{"num_hidden_layers": 16, "hidden_size": 320, "num_attention_heads": 5, "num_key_value_heads": 1, "head_dim": 64, "intermediate_size": 1280, "vocab_size": 18747, "hidden_act": "tanh_gelu", "norm": "layernorm", "norm_place": "pre", "norm_eps": 1e-06, "positions": "rope", "rope_theta": 10000.0, "rope_fraction": 1.0, "qk_norm": false, "attn_scale": 0.125, "bias": "all", "tie_word_embeddings": true, "parallel_block": false, "init": "normal", "init_std_qkv": 0.0173, "init_std_o": 0.00306, "init_std_up": 0.0173, "init_std_down": 0.00306, "optimizer": "adamw", "learning_rate": 0.00147, "lr_mult_qkv": 0.5, "beta1": 0.95, "beta2": 0.95, "lr_head": 0.00644, "max_grad_norm": 1.0, "warmup_steps": 209, "schedule": "wsd", "decay_fraction": 0.757, "decay_shape": "sqrt", "final_lr_fraction": 0.0, "batch_tokens": 65536, "max_seq_len": 512, "doc_mask": true, "train_tokens": 475300000, "max_steps": 7253, "dataset": "wikipedia_en"}
Each number is 128 + 32 x the weight over its row's rms, rounded and kept within 0 to 255. Layers, rows and columns count from 0. Numbers have three digits each. The size before them is the row's rms in percent of the matrix's.

# layer 13 MLP down (transposed), 1280x320, rms 0.0657, rows 967-1062, columns 256-287
106:113117128123124136121043127150134125104123158141115186141165068141091154179159154095142143177137
092:126135106093098126129075122132150175162136089147142244129075106106117162144143159161104069127134
120:207129052190104111181200130161105152136162117121121157172124125137091146145130112137111113164111
077:186138148105138127163113073141133130149105134167119091131151154060150101115079104159114131154176
102:117131153130122166196099155166096150145109118145080119182136175107180164068100081137151116119109
101:107071142131122132159139091132134092138165145182159117136109069133097138154160126143120142092154
086:090099131187108129084126129111137133100083122114091158146104133118149062107148177159091178142103
094:121153145092174058114153093136153082135135096121095108104104147144175120105093105124135138133130
094:116148129153097096157145130145087121101135093120119160125099129135195086145190132174162117098111
099:123149158162094115148177075071146101106132185115132078104138152121141144135111139044104062122103
097:117130151093166159125068193103109156125135128165115101144068104180118167157123152069165188064061
106:081118075068110163142173166117091125166119111117102185128157133142112172160140085156056118113076
093:100123118156168150108151161179136166146093100076105144198191153155127108074128116145134105169171
103:063151136177155139131082138119122114095144192114138117105174196128101077135172114168144126094073
098:108107118102143076106111164146134143153154164135189090101107148103125103140178143075114133145152
106:148143180112082164122151168111103150155140136047164157101103113087117122094139117113153168166098
108:104196129073148123123163110178076110100127125188078109126087125070094110102134149113193126138120
080:109107125101062089141102073084103093170122125088117098135153204137156095104102170180133168092066
108:146101134163126137125205177121109135050108111113158122087090122149101112128159192067111211197156
117:102157084173061169135128126163146144099179161159158132151142153130121086156137077133107109119078
091:147144173119100121128122114124095128108152101133115177141159085148136176126164064188102121139162
100:029110175146092146085114050093108111128107120119197124064142106132140145101168108139130127118169
089:104137117110096119092114119155161127118144167121174121172179138154123112177134186103089107128106
087:144146159162125133055124105126079125145114153119132111112115198135184157153107163177166172142115
113:120181149169127168162111099154145092127156140130101110083124089173112183092133107119097049149143
083:091154127194107125144115113130131116119123102136082136107104109133149154084136143182140122145155
117:110124151120119088197110088127144140120054160085083136086114119145176180144127157140175121091167
092:112136160132121122093180166142126119127118092154103128153128145127152129121179138130109208118096
128:183159155101115139105138092136115138157099113159187168118131132103116177073137131129098126103105
084:168138137099124104170099181153129193139175111158140124130122121145094173142186088153062154105154
086:120107143104075125158098131115115130132070152125117112089148131126191125133112133122145127063180
096:087111112167139124153080099138129111154131072115167097154156189059130069137130069063169162198063
110:112142125108160118108148082128141146097144144175111129176136170135179119127131094129138087120181
115:135124111093141111083139143130115124168122092117123126130098135111158167117168138086126176153128
086:133143148096143106189124075198092113095184125109119227147077083094134118079096071110096150114110
099:132103100100168150075095175087133134120118097087136149084167040150061173112109142111152138103178
100:145189119114170144080107117146119096174123130071128092143141157144080129216110148152119073108099
102:113150165087091177141101094174124154077137123134087231113147114149116122099104124110127137134105
109:165122197169104199068151149137132076140232110091163120085153155139094150127184148061150155149229
098:044042121124148112062132108116144093122151094098124093157113149142162107173117133158167146124097
092:063135072194144154122125123102138097121116131122102108150173134136154178109157101125116140131076
105:064107118170134160148125032110051124113099131158121133095169094188121159139128138176100140181158
110:118110165129152073139121132116146175098108120058175114163102105137090079166079121077115177118117
092:097149113198163152158090124127104098146120139116134108120139130094092144121137114162100158141106
104:083128087151123168137155116148201088108142116126139131107150132135137154116104109144148215117112
094:053153122133093142131121094096116134119130082192089156096097063150125101092125132189131138155086
106:145138117147203104152128197078084079181119190102099052138160147102115172110094160166118102119121
097:122150145152125138114129124090099112094203139084117138137111151116159187159137092106123120089178
101:081137184167124119107150163102109113098102120067131099115162139149108180161113140110133137143088
108:079162113129138079124109066120160173105155160093086147118121115144145157166106065152089143161097
109:062170120170130115161163118144139094126180103157158055096153126154080125179136137156124132081108
096:193153122128127142111119075104112102113124127096092192130156074135130109076207152093114126127127
114:125154148114152128100121198208057155096107139096159117098191113116104114171184106115117110104135
107:125148147160176170199151133130084152182179152083149069098105151134146164152112153131129099057148
104:173101160131143084136121082113176101162175116097115145133110113099184144136110150130190154146121
097:144153101190114176167106158089154127129112056106102104107131119123079107135157101142188137146109
096:155117144131149095141114105076084141144125108126072185116165092152089097138179115181085087142154
082:130167076147112087107130219080155163079152100097140103144159107117074158139131097114158111141171
096:141094159125132131114093099126182191129094053078139149128092128167114128132146088100116159179088
115:150165124097124115137064157148135127147124190143092118077084146068100194116141136082145107114121
104:181122123081126100095134125154123138104107143123188097100060066116074120128081184118121126146080
103:064125067152175180154138114142081142067083074118141097143170102147082189141145159144121101147129
118:206130163142122190123191082115109119137163147112140085104063141146143128208109149116120198098109
102:141099132136113175155174105141162140132128129121123149054105143154102109142110053149122131077104
102:173144164119117119134159166164182105092109134122137137139124144089177086141104147162140088158080
105:116112091188129134145147140139132156160129119138158130102147182189117170167163102053141150099144
095:085172130159105105071088126133167137144122138143111159138123139180122154140167112151082122117079
106:139119104112132158151132094120100158117085141131110153139136107126095143083113157127165118130123
098:120166171170199110119137155137073136100114151133189213155096155135124133122136091083088085118093
107:113134079146172163124059071202140079127073118083147163148136129080086114153143100138085063122133
086:102119097113110136131148094125117137124142171132142110117091101107178190160121089120170091140157
096:166141127135143141147121113117124131151113100099107176087064129164115131111144138093142067101131
105:073138121129139147082120143140086089122088159123150175120187130154113166127133099146142127157103
085:078148103147160073072123113100081118153147103143096182134141138137109135132145125096135174156137
107:194145111154052091083096139120135103099134138149112169169149118136126131101180143131090112124093
098:147103130168062152179187108091119137158100145082130085151120146126160059092127112155097140134100
094:136121110154124147148169139176127175107170091128105124129112145154117150083158121146044121032144
139:200100145091131129055077131150138143181094129154153103184065137107140170116093079146128117100134
101:114139105109127131028116123114117120114167114129152154163094093125100096120150140108134136142120
120:138147093147115125145162108114107095094117202179175098133183135126119052148159073111134111084132
086:114154115171129152138119179100094134113138108104070123101184151143112155090130136173163095130046
107:159078163140136118091070151205121134148105161114127066100124106159158123172106139118110130126128
098:146123127138130046108160137144146127074137154100162114117135119092091131150123120129159206123111
101:053113107132124164136097040123125101154097134159099141126176118143145114135107163123126121139184
092:000138101142113111091107146152122138109129149130135131122087103166136124138141184107159147098100
101:116194095145151117166091090135153133158133121176140118048114112147171164132148094151134092167156
111:153160090113108158143082110158111136192117051112138137132141140126133116140077057125132185159161
088:121157076117164145143149103166113111134132111082122097118093169034148098094140149128133144122135
087:129089127114165157152140132116158148071086155097107129164088185081192068134116092090154181064151
115:093135146134112148162073112111142177093111137112112167145075166129107111140085143100126103073100
098:094129098163151120136131122104117101094163157156140119115086137158144122145128149096129091087156
088:077109156087143096097103114145159128131140114044118106195164143106161115140102113128139124157136
107:142147227142138146113153149149105182112075108169110084116148147109137190110034132064071091128182
103:126102161139122089098095186117144173106082135084110137145171128108171066130128133106125151160111
099:146183087165169176142095139123173125126141154096178098166088158114140126104157135132129120084134
106:123083153144090115131133093143125097111050126138153131141123178099158108135114121126163144136090
# layer 13 MLP up, 1280x320, rms 0.0666, rows 968-1063, columns 256-287
097:173187163194154111141203153147113104091129111111100072100172114154155146141106052096119164170120
107:121175086118094115127109110162153185149151161122154048149139135107086069107170135166146078154138
081:098083085186123161091155116128120173129138154125133126128080056195072169136105122114175187102092
098:097133139155180138142137124140134133098113163093077183074154087106106124134118055110115119156121
100:147150109105104157121108155159116100131092167127081147177176147050124156119109171191111171088145
098:152114122075141112144089123149136078123145139110127152090158095109093141113116133152134110139129
096:178189123157041153051150125172132119128125165116167119149140179165105145084168140140110139061110
095:167157116025133136114135128123124079154056127117044108087153124109091085074145145159076154185106
098:099171064138066122123148129153144135200121148107131109091218148111149124130078144106131169145089
098:134158118131166128087177115139149174156170125106131151081102158082111077104141097157081123225100
102:155122115164157155133217126110120079157087102043145101118130123153122145122109148106133171105156
097:158142080086127108122139157077146155117130198132173133159119160079083117145111220151156155125110
103:097111147113110151170106105172125142122062158134106122166170137138146105130089138107095193161104
099:183127152087133191114139110094136128145091120039090121093133129112068109090111165147097107145067
103:156115136139084116150172146074100123098152153119179090150187118158078106111054144128081132098108
103:141172153093098154129127105102133097109090150066106127159086165095114105159130196138121162083131
088:193153088124101125133137127148103104088159096138155114127156107153097156116132132079138176146166
107:130118125103128134149046144155154180147099171117128118130178113103136159123100154130128086093119
110:163125118094102098198096076161085136147154194096044157146158106122122106130128162122088132108134
095:172095113138148120154128125118143184148053103122154035091095126100142105069116130121178188169086
107:193121147113137108197105131093097171168109171149143119159184179141132121098113125113073119102166
097:136188119162071187140177100099128180192152127155130119116157130122144135136126151112137148137113
090:119140094087181162158116138112121157147102130160140142061148131065063152081092071095093128174118
103:129157124130111120160100101176171107096157105191115128143158152065126136087137089085121128127119
088:204134065107197164121142142106113087113176147106148143135167152174101126120150101141157107125143
116:121095109154123135118143134112205132099132170142058114063121106100093138152122190140147080176102
107:205113138121146146125127127143163127105142192171150089074073102116172097117069200135075118109146
117:145089144078124165182114107146137167076130095142148152099089174096140066135141195118085133122122
092:162128067123116173101143094134113097128156130076117108171147164104150136079161140128138119136115
090:133145135107203085088130137183107104135143080098118160087087118127073099100123159176148182203072
099:148152163105134167157201149132125122152118129098155152133143134133139120111085165142127148113117
113:202113112065145153138177160140114091078116131077138169126142175059126149116093122122123108116134
106:135082140141094162168114124143147140085176173126131125187170148158142131137137119109106112118142
088:123153116131117170112110151104172080134039127070191050152148118134179169138137168157140154112085
099:092123145066156146159106120184123103124096132050114108177194086153107163114123163107111150092115
100:149152121057115157208184133128125147118105116152133092088129125165094146096087175093184165125159
101:129107097096102134090107102161137083107125151101181105155163145144063143141197125168125171159212
105:113093123099140088186162050169200171110130130179079121104148132101163121120097111147107156207179
100:221079144103131084158093111146139169088115131096115068107161109126168142113086172163072066112169
096:114170074164115155108220143105166143110128177119094141144108133179165124143129146138112105151128
110:174200088108115189150167143130191055151137113049133075115139185039135151055104153121142116079161
103:158096120112117079161149100185115109161126100130112064154118097121119128117120146106116108105112
091:140203066070074157177139087150163100125113115112129117177130138138147098115200140143112153156114
102:150104130140114105165151075155152132142099109106100143136129123098126099106138161120086099119125
104:209196119167138136172189160158116114106126099107134180112156108116085092123091157116165072097202
106:098129112140140161124145079132065189166113178151106043135169103155121112053063141101130155173139
098:150187113170033113163174129048119080150128135088126088095150179159122070116153097106116189162141
104:146171126085100136176115107096149140115095114115142116176185099161115101141130101197070124099128
110:121115089111142183135160140162159128127132120094158099143139111174126094093070110185109146073123
103:127184132111176078118091104188153099146140117116101118141161119097083126083107132203103073172169
098:160147099151093115137203127106138134100147154113177137160048110081119112183055178097149117089197
114:144177165130087158165131124160139139057082135053091141137139154125136064054112146101063110120124
100:132140115124151088183159133110111122165160102063099137100124143133105087104119109091122082222180
103:126117150125158118133179120137119098113153146094130125120074145105129081135101174108080157090125
101:131150178121093169156160137109073145155121089119169100113132168113146142154110191099163144086132
099:121202085099083171151117119134146179098092135145108055055147107089059149122162124059123101115111
088:126141152053160220159103113147126080174068147098090122157100141169180111106184107106078168124182
101:115130088126130142103119118151144159104103132090111153144116117188141112161097116142172056149141
102:147091145081105164134197100155099158102138106152112136137139145156108149155125133083113140139188
102:106128066170129115137122110186184028123136096086131169135137153140120152111129103167144146132162
097:152117101103156129143167125144228146133151197092131114133160130080069186123140110124094120106152
115:155104102164133103153158116156149072072128195110142084130127134109125124112105147104120191113168
101:149120170144148134177183095149163117091184102163127113108124132053177167115147138093100150102121
103:103091077081099154174152117108195131092145198130173073144152144139141191115072179100111121113124
103:143156155142180198159151113133140128088111125127134133152111094171097056036094096095117114123138
095:185201148102138161101137091124130102103114100071073123112107198104139136123140112121142129158123
104:169147073047131147167100120115174111157138106059161173142077104124137089123112107128102101142166
103:124113039096120094126141045161194155144121138157109156163158138173120147103142140129121095141169
102:156133155165115072122150130089198117084163163083143097132120156153133112162132118119132149115117
094:174119141090122117162113095153095134137138125124124092115072124148089093106129149114100133138157
096:098103109120078088163147142133187081106125095139167145133181188117126085121077137135075153129222
100:173110134109142128090138095114155124117155148130189152127092148073152168150110186132171070136122
091:204148040146095142134149099089148123122149140093168171103144154098131158113154152165129126131149
105:184154074157098145127172089148121084077119098142123057120135154131074137141070115109112122109177
103:156100126148130092138143121130149150069131128142047106108161122086070173122177137094134153123153
097:155082089096133114145119133114151121110121197137109130140135137078178182135135129099122118120090
138:168086130139065090111130140178160109139144123106125101092145089131147126132066113153163061128099
103:174212182109171146138126133113067125134113115147158110117150135120114119115115105121136109103095
108:169174149102093127140146098144099182106113128137102116094176190126100100144125115074065116107122
092:103105159105084142112148135191133110161071115150194193142120094130135169115163098040115122149107
104:154160165085140132126099110118133141111173118092125086126139145065161128118083123152102107189106
102:160142120113092191104112111145112112120103154142125128130172146164126103077124113139097095164167
096:212115053139118148136108137126144172122136125124122068138117188097128129186078164085143132159136
100:190136134120161136150136132102122121144098136126103123028136098064146099082107121153083082182118
091:135088157121158102097163069129129142134132121106115143152149172167140094171092131138143155161095
104:184138097137117151150146106133090187120172192146120081089102116113114179123146152129108122218101
092:101089188122128094130137085120103182100124109130092100123145172128097105111146145115151115157135
093:140143108092123103133167133175158138166144163167129134127147068161104169130109113124129151131118
105:126118116150101148124113117184105137123072127105188079169125087109127130162125123134086111098127
105:126117119072154180166107149150139133123040132077073127139116080131096201125151121088107111123099
092:100131045166144139114117144132116103129073137158143136058095098134042137132108129142010098143174
107:159120145140140107175163134112148170083112090128071114090104210157078089104103101120081155075109
101:134150117110118174172147093148146077112146144132078031064145118143110135145080155132172103094097
102:143115103064073118124128171126132068106122175057072115073189149083137143192088159168156171115120
103:177144115103116141146161115159095132128155132099135109144091171127057101136118152108100180154172
100:149109128100119093141073091132084153152130161108079110147143182096144139154097146149129113149084